From a checkpoint of a small transformer trained on Wikipedia: vocabulary 16384.
Each number is 500 + 25 x the weight over the matrix's rms, rounded and kept within 0 to 999. Layers, rows and columns count from 0. Numbers have three digits each.

# k: layer 5 attention key, 448x448, rms 0.0596, rows 139-166, columns 0-111
# q: layer 5 attention query, 448x448, rms 0.0597, rows 140-167, columns 0-111
k139:500499488498491513492469508511507464498492486499512507507497502522508516489503509498498487496518522491511489492500500489482491491530505509521517501487494504483498490491481508514524510517499516510474484492500503525503482498512483493517471501508480491501529497500490510483537476499488486465483491492517505489525496516495487506499504500489
q140:508485504513469506525486523489526502516498515509487481485497491508499467519490471511539495520478536528502503523493481497480502516492527509509487510488503492520509499504488512521510502514520500518493502517505486508511495491501466502485464523491510519509520495530485504489505506490500518498500495496508537490503514500493483500467495506512
k140:485494501497521488494527484501494505509513494502513504526516510489499532507513512509474494517528473501518492516509506503496501503463490497498500517500463506505510513493549503473482508501484487504506501509484507482496497531482511533498480493490496486500478482499522503490497500526510514514497511501469481496477474506538497491505493494504
q141:481505507487478487496483497472495512505499511499498491514513507508508522497493483453499512501531522486503495506527484506519497518494497491509480472488490511487506492500523482525513489500495495526501482511505512522494510504484487529513515506527496488478494482517492484505501517461515522500487506497477469491492486485494518511524502528492
k141:506459516490539490478516516497515518481528517492517502501496506488504481491488505492502526498480516528510515529497505500505516497464511478488507485498485501489505494519510521505482503458477472496520503507502482487506486500508503478488494504480506511516494529485486486489468523526514520511504503504481476494483499523502511502487495504501
q142:522484481487477498510490506492548518504535509526487489463509524497474472494495487535512512506466496514498506523487480482490510490495531532488479535487472486487507487491499516480487505506496512535474489513542520516507488484524511473485500485500490500517504495524521519469490512491510465491501492513493523482512503495470481501485508504485
k142:497501514476496486485523487485490523519495482479507484503521499518500533506498497513491480519507488449494501489503488510516496502481482468505511511493482506508500509502522514489497497499491490481509503520497506503510528503475505521512493518492522486484518485492490503501506479492499526532503497498480505496486485503502496484506481481509
q143:484506494468462508484518509490517514495527491511495478491506513502508519512494508508511507517519527513490496502521489469528484515511505523490470516476474497515506456489519505493531496513496485526501499509507508512491484509543489501475507497520527492501500469544466502487516499474468512503467474517502486477469495489480500494509495498481
k143:480494501495512512458497516494505527467488514508476511499484515495499466478518513479497534514482507536500504519521499514499512499493526472493498474528519511483480474493526497509503497464473473514530503506476476529497556502489499494484526521486488523510482495505501480502496517537518520478517509490495457495477490480485529485512503488509
q144:494492526502485531519479498520505528470494497520499490526479518505506494490516479508526495533499509499500510506505476495489488517508502503514490491474465520510510492499513511532507498520492494536487515540497507498499491505529469505464495491509508494499519485516502497526504505492518541484472498507503525489504488497485510500513499497495
k144:498501517502517488502518512481528531507502483498490524502497540468502499514527512477518517502498504501499520519475505486509530503490479499510500542488489495504496495492518499509497498493508495498509519492490470503518520512507490506492497501469529529514476501511509492481478513503502516513521499493499504483502485490524519507484524516520
q145:506515521500470491481490486499492511516487495507506491505481477511515519487485531463516509493520529477511500513543480474496513525487509502507480455498509505511501473509525495520508488473498482481518519484494480491487530532489495531511514484504494482506486453520490516547519481498493542492474522467451469496486507490498508519519504504491
k145:499541508491504523497471507501483522494495509515498491476480499499507489471483483500510515481507496547502509509488485493487511478511528504507517505516506515470521508497485521517514496481495499498509494513511476500489504501529496488478524512477486495516494516490492503501514495505513484476521481488514512499486477485470484474496523505493
q146:503510494490544541521494484508502535494496497520487452477516531522485527466463505506522504511504490502470496529498489501490498475497502484503497506510487491466487487474545518462494503525474500528529531519481522466482499542522500475503518495478523491489522507500507494493486495500500502491513492480532535480504502518492462495500495495504
k146:512494479521505518525498498502500490501490502518520526510512534504484505487514493498517459494505505467510521492486489504470483490483518508506498505495491506491482492514508490499514507534507486486501490502511503497519521501507492517478485505483493483517524511492525469475523502502507523532495474504482492479518502486509527514477507511508
q147:474503516508511483480494506507475495488497488517506478519490512491511507500522502476497491524531521480508470470541514502502513492510504499482520531508489485506535488515511512489502468504501526456521532518494495490482513475488531518501504520498504491535488488499504518539465477509507488491485504501532494505514536490504529487492488489528
k147:508493488486495508509477465514520478509492497481487488502489507511505494470483515564523471502523492488486505481488478523521487498512472498510512503475517492456486515503483493523493506528522506484496477517499518505499468512497510487511494504520513485463511518506497498517533478474474501510514509508511511484519470468502472505511520511485
q148:504490492518496504497478513512516520497491482508521518497494520506486455486503487513526499509503469531502535526487507517502498491505508534497476513475467486502480499485495504499488505536497503532472486514515493492497478499506493482512478472511490511505491495482541520485509500502491498504494497515498530483513513494476496505494500480488
k148:515511520489521528488516530501473521499516529512439504505519513461498503500490520489502522513467502527489513535491504487507493514479509495506508514517489515495492484508525521510496499471488500517489492484504490515467501490509457486470495503480502485520497507509507482507451518496505505465506487482518486504490489503515525508510494509487
q149:485510518474508484513478483521487526461495509520499484492480519477515503464488488480557500504525505477515515484520480482494490519499513502505482475478494511507501467479514522503514476508469478483531524507500526472506487521507513494494498489480474492527482478520498506503519476519514525499467497505478485478500487508492503507489503523515
k149:479491483511513546511513492489521486499477497497490523477477490488486501492499506524489501508510518535485496510495511491478503509500514509470535489517538507497492537510491490517503498514520519501463478499517502525497526506539476502505493496504501503513505511492488471491484498488500485513510486494500480465488497475515532487498505515488
q150:467501523490498474455531494462501492504503500507506497508501504496489483512528514469489488496487516478480497502480514510513506495496494498506488486485495500521509506506486490508468496467513500511523502503505507474494498471504501534511520494485519498494509502517513491524499479522511518537502515522509463496509487493517525504505499526506
k150:484502492473480497506477490504503469478483499499487497480493478534499497506493512513499508481519522513503471465495526489512504504524501495474516495492531482458503529478465490482510513482509539494483493501516520513489487511531480499529510497518508498493507489491485481494519501496488458493499499480489510486504485514515468513492497494486
q151:498485505512508496518512513477490482540504502474502532506492494495482471532485480525485468485493472501494535516481493530497512470519490508521466492496531498479502516472465489475489505497536481512497511471518507502497511499459476507514495522486469508505467499492510515477481498479498506472545533523500480530503487489531465486467478495510
k151:485498516490523484494543495476502480515506478507512490517494517504511502510522490495505489524496501473487509486501511507496494508476492480485512522483492480492524496505509476500485502505496486521527494489493523501527489492511500524506506513507529487469486495487492510480512497467490499515506512492486504530492470531503483505494494497526
q152:498484483532510484531509527476502465531504497485509523508530521523481501562454472513472452484506487496500508517498489514488532463513497512519494522485524487470504534488465498487504479506514498469505504492513483498517509506464493519519493502481476514490485504490504510466505491510472512478538507516492494554508486512508494490488502486497
k152:482492536497515473493519510502503476518494492494497514537503487489511499486513502504501490519518499458495505489507509492521503494508473502497507470480492491500510489469446516471477497513509493524531484516477525540484470502495487499506496512503550484500478492505489495484495506462498504537486514512477503493500466503522471525489507508496
q153:499490498500523519536470509554517482491494480517511507501507509504498500487535482503508507509497507521512498474488510486507496520510507507488523495494492500469503507523507497494487508509500517503485507522502483514524491526481519476496488500544502513521510507497467518508527501497477458533514504470513515504504513492509503515502502498490
k153:512499492497540494470540535483495526520519468523500514511536529451507491519498476488508495485493488513515515524487511477507503495445520519483505531492455479514517508489513506510485485499493462479484482484471506486498492487522489509482472500464498506487445510510497492500488532500530562448492500517492524517488502542485547479491516524512
q154:468493522504493486506513548481508480535480492496490512510522507512496509497505502482509472490467482484470501463500512506507492455519483479503525506528523477477521515499475508476445506484549499481525483502531471522529488528429510481528493529498510498531479482493482539507472499463464507506528507496518501517554494492510479524496504511500
k154:538481494465523490501473476507498483492496508477529480504490536487492492488512503500474497543497538488527519502517477519477518503545494481510469495514514488500498500480489524479538492501479499505499492515520530515467508475466488504514516489537503531501512494505504493477512475499513465510498540500496495492498483496508477513525484496524
q155:526478533508547503515483458552507500472490474510530474501488484506523519468516527491502529475494485526497475437499509511501461541504497517457521495508489499526515491501530501521469552502494494523461534465471501532524490512511522470511508475543500511515488525497469511512497507461525469507495502503527504506477524465477506512492498499501
k155:532497510503491479496540562486519532466502482527477480519478523483506511487544509456522528534491545489498508544474480474489476456477471518484489506495483522500504468497563507506491509519527487499503506515498476523511506503480496476468438508463503490524479481496496486499473511483495558480535506514524508503493490526490513525534498514479
q156:491500472490490505537469469494507493472484451490523519496531498520471536520510505524469541498485442534506502544485516524544521503490479506498505513492535491487476491528492440507516494489504521523484507527495489461510475526513512480463506499492520488471511519487503459473510499513528472533528535472483493509503500445528482494485465502520
k156:487520511501561499523554467483487483523525533500485524495514525482508547477450512518489492506504506517531524543492498512484538517474501480512494517503484528558501484528539502482507508514493450487518485521472528482501481483476514535446493499467493514431498505501463497486493514471526533496468488518440496456498496483534511493467431491487
q157:513502538520448512483462508495522515456497508504545519521466489464532483479512495509518553500494507506490532476492491473481499483507499477454541493474482531496504498497503492508538494494476526475499495465525488509514484520517521480494466468516480492487479464502523507558493528525497512535444504484510530463466531490518531511543489471519
k157:510505484512473519530497471507489512465474518490529515517549540508534501481513492515468502484515484527487489526501516484487508502476502499547498529502520528530508522558550458507486499489511478486483499507551489496534501506461531502470510538462511489505515518501465463494474500496513491493515507517492497496550480529503504515473480490481
q158:466501509495490507509504502465531486513525500505457478469519506494499481527482473514505501528470496493504514533512478490490477483483490502512481511537517512497495500486496511486498513505479472531517477530521522489491523486503458525476507509500500503509536505518524499489499517515527535487536508491485500491538482542517494506516541542492
k158:514482470507521526530471475475485479497497503497517545487487484506477515480484535525484455496519500443499510514461481535495511489446484507502498488499483513520536533531487498469472522533502482512495514502551522500531490490504504458508493491521474445491479500502487482490570467467483512501537444520453491503510502473496512472496419492512
q159:443490538541492480492529502483507524517474458448478502512506529519516509506490514479499465537494505484472496494506521491510479492488494462510505509522509459503517486535481479491495521462546491453538492500510492503494474492479482488479522524490519498509496504486509515490481498498475507513518467520546482531521492491495518486480476505517
k159:483505480465452482481443455502508457504491510493495473487492498527520544527486490504515515501525480509495463467544451525513510500549485486516487495494492481458494523471448477513504516506507514524490513521503499490505480508469504528526520491547511487485524513499493505506517456487507466511458514490506512500482531487465480498488505499483
q160:536563457480523484511532476462476491549479487474543489440497476522485505489546525507464505481532522516527490478481475492536504514487565493505478477525490550489494500509500520486503514494453492538466519496500469521521518527496511507508453497499498483483508493516520494465486530511517508477524544478460513537483549504484500499485503551519
k160:502455450513454516466452535487447508514495504473523503475527476483527533481530541488500512489546476504477473521485528495498560502531548519523479481492504500513509487526492490473502481474488519521508528533469489503528492520527561500464524504531481517497466484493530495534536543514502546509522466487477490490504516513480529508491521509446
q161:472522559524489522515534497533538498529509502511516458515467493482513502480506493477486516475525511498514469482463509480506476520469464506520546525485492486517503509485509466536456484509502523483489476487501494438510483476487487505498540449498520513490582532477504522549492500456503476470447516497521505502495518480511503523491497481509
k161:545542469487506531505538473483444494483523538523534478464530486498492520492484524501463539463477524470512475545487499488551485525501550484496484512493510480496508507485533499535501514478473548498501506506491501506473507498497510540529496473493495500483546524532527535476507500567530508471545526459474507558536564543497519502510508526532
q162:532532465475533498484517562487498520573471567471510504480478415515563463487494506435524482530512537504465476438516499540512507479494463511495499547482509472496450518499487492517493517535453492544484483454524477500463530499481506509518525532529515533509450454514519516547495490493517514490510448515477502549486535491505524480545564460481
k162:489457558486510501496520502479544495479508492480464462504505495445526535492487495494486518503493536489522511529497500482485480552476473506517518525484507528546519522525515518534538490506484492495489530488572473534519496504469493519530516502484486485503491498485526477460480486488465484494457488468517473556542550487499525496485508510480
q163:495507469510486468528516494478530524478492498472438494503519524505450494535496461480527490534508486546473509497504475573508521513549520496503501502511509484476518493516478510480487458485489480452541475481455493466517503518490544463492447506480547493500495505559493519472513491510503480473513507527462485482509456535565515497519488463527
k163:450513495460548506500489534491502537469514567483485514461532417564527466524487507494514481551493541496477480473539489527551498530515502499481513521488512456474516514517503509477484543481471551474488454470505528438474489458525511468561512441512493504488513446507507513558472493531441500493509457444472501559499533528518543474534555498547
q164:441464480480492522460468511524510469509473483463511471545542479485536481482465538487514454483467490439485517460473530528491482540494495469538499469487475466489471467533442465526515497519552467471494491485526506549470459542493462470510490527540517474451484519446489557508486498461502496527500519503569475484497497458510499513436468501480
k164:444498535494542524501459450484508478476427505469478504482545430481532504560474526515563470514499495445502491492497486524505504543473488475555493473482445512480533491538430505497490480492521478496453502505560518468490534537476534516539487531527469502488486450443484490520524503453451489530519467444517464535518543508486509477479492523500
q165:547458494486485529515528557537568464472489495499542455547487528502470523459574447497438551540497484509489530451468472549437550517530501486504493513497515526480528535480499521511542475514457518445467473467493496476518494484500503448447498511499515435475533514478497532491486522493517486455482518507475546496414444473558473489514506518486
k165:513489505445481489457454459560536536450520492475486496499521568505514530544483508479519502475454466453503555517504499561474563540475420497549525484481499489501477548511466451541439513526490425474528545439554507530511419468470519547528497502503499476466486552478465499481502464541503490496498505487499522482466478459510477499486492482458
q166:510515497499521492570521548503437511528535550528484474509498459438430451515502535541491528426477463540528596518519515482467500488520472507494509541479493538487487494458537547469490512534438514528524569481520520514508588521450459556536515556484479551500538528485542442473547531536485488497487586510444517465494498535510483514499531533457
k166:455583449537459511549454527537496486514507479518478461564543483490475431503513506501543481501509469526511467462498496441539475507459464486497479501502467480445476502476491476501527504496489538543504503554451460499490585561483512545492513523528540564535540484509517498458442515554519504541471525517525492451478467542524466501494503552481
q167:513449498504548487559485535509503499504460450512472526484498487507505484491488518492499472554518482460473485501504447511445460483524485458515524468545504513510500551503493532522488520534454527518496471525526563515492476494504456528486477531512448453482519551475515598503562509488541533406536517474463483545501492503502472524496493553469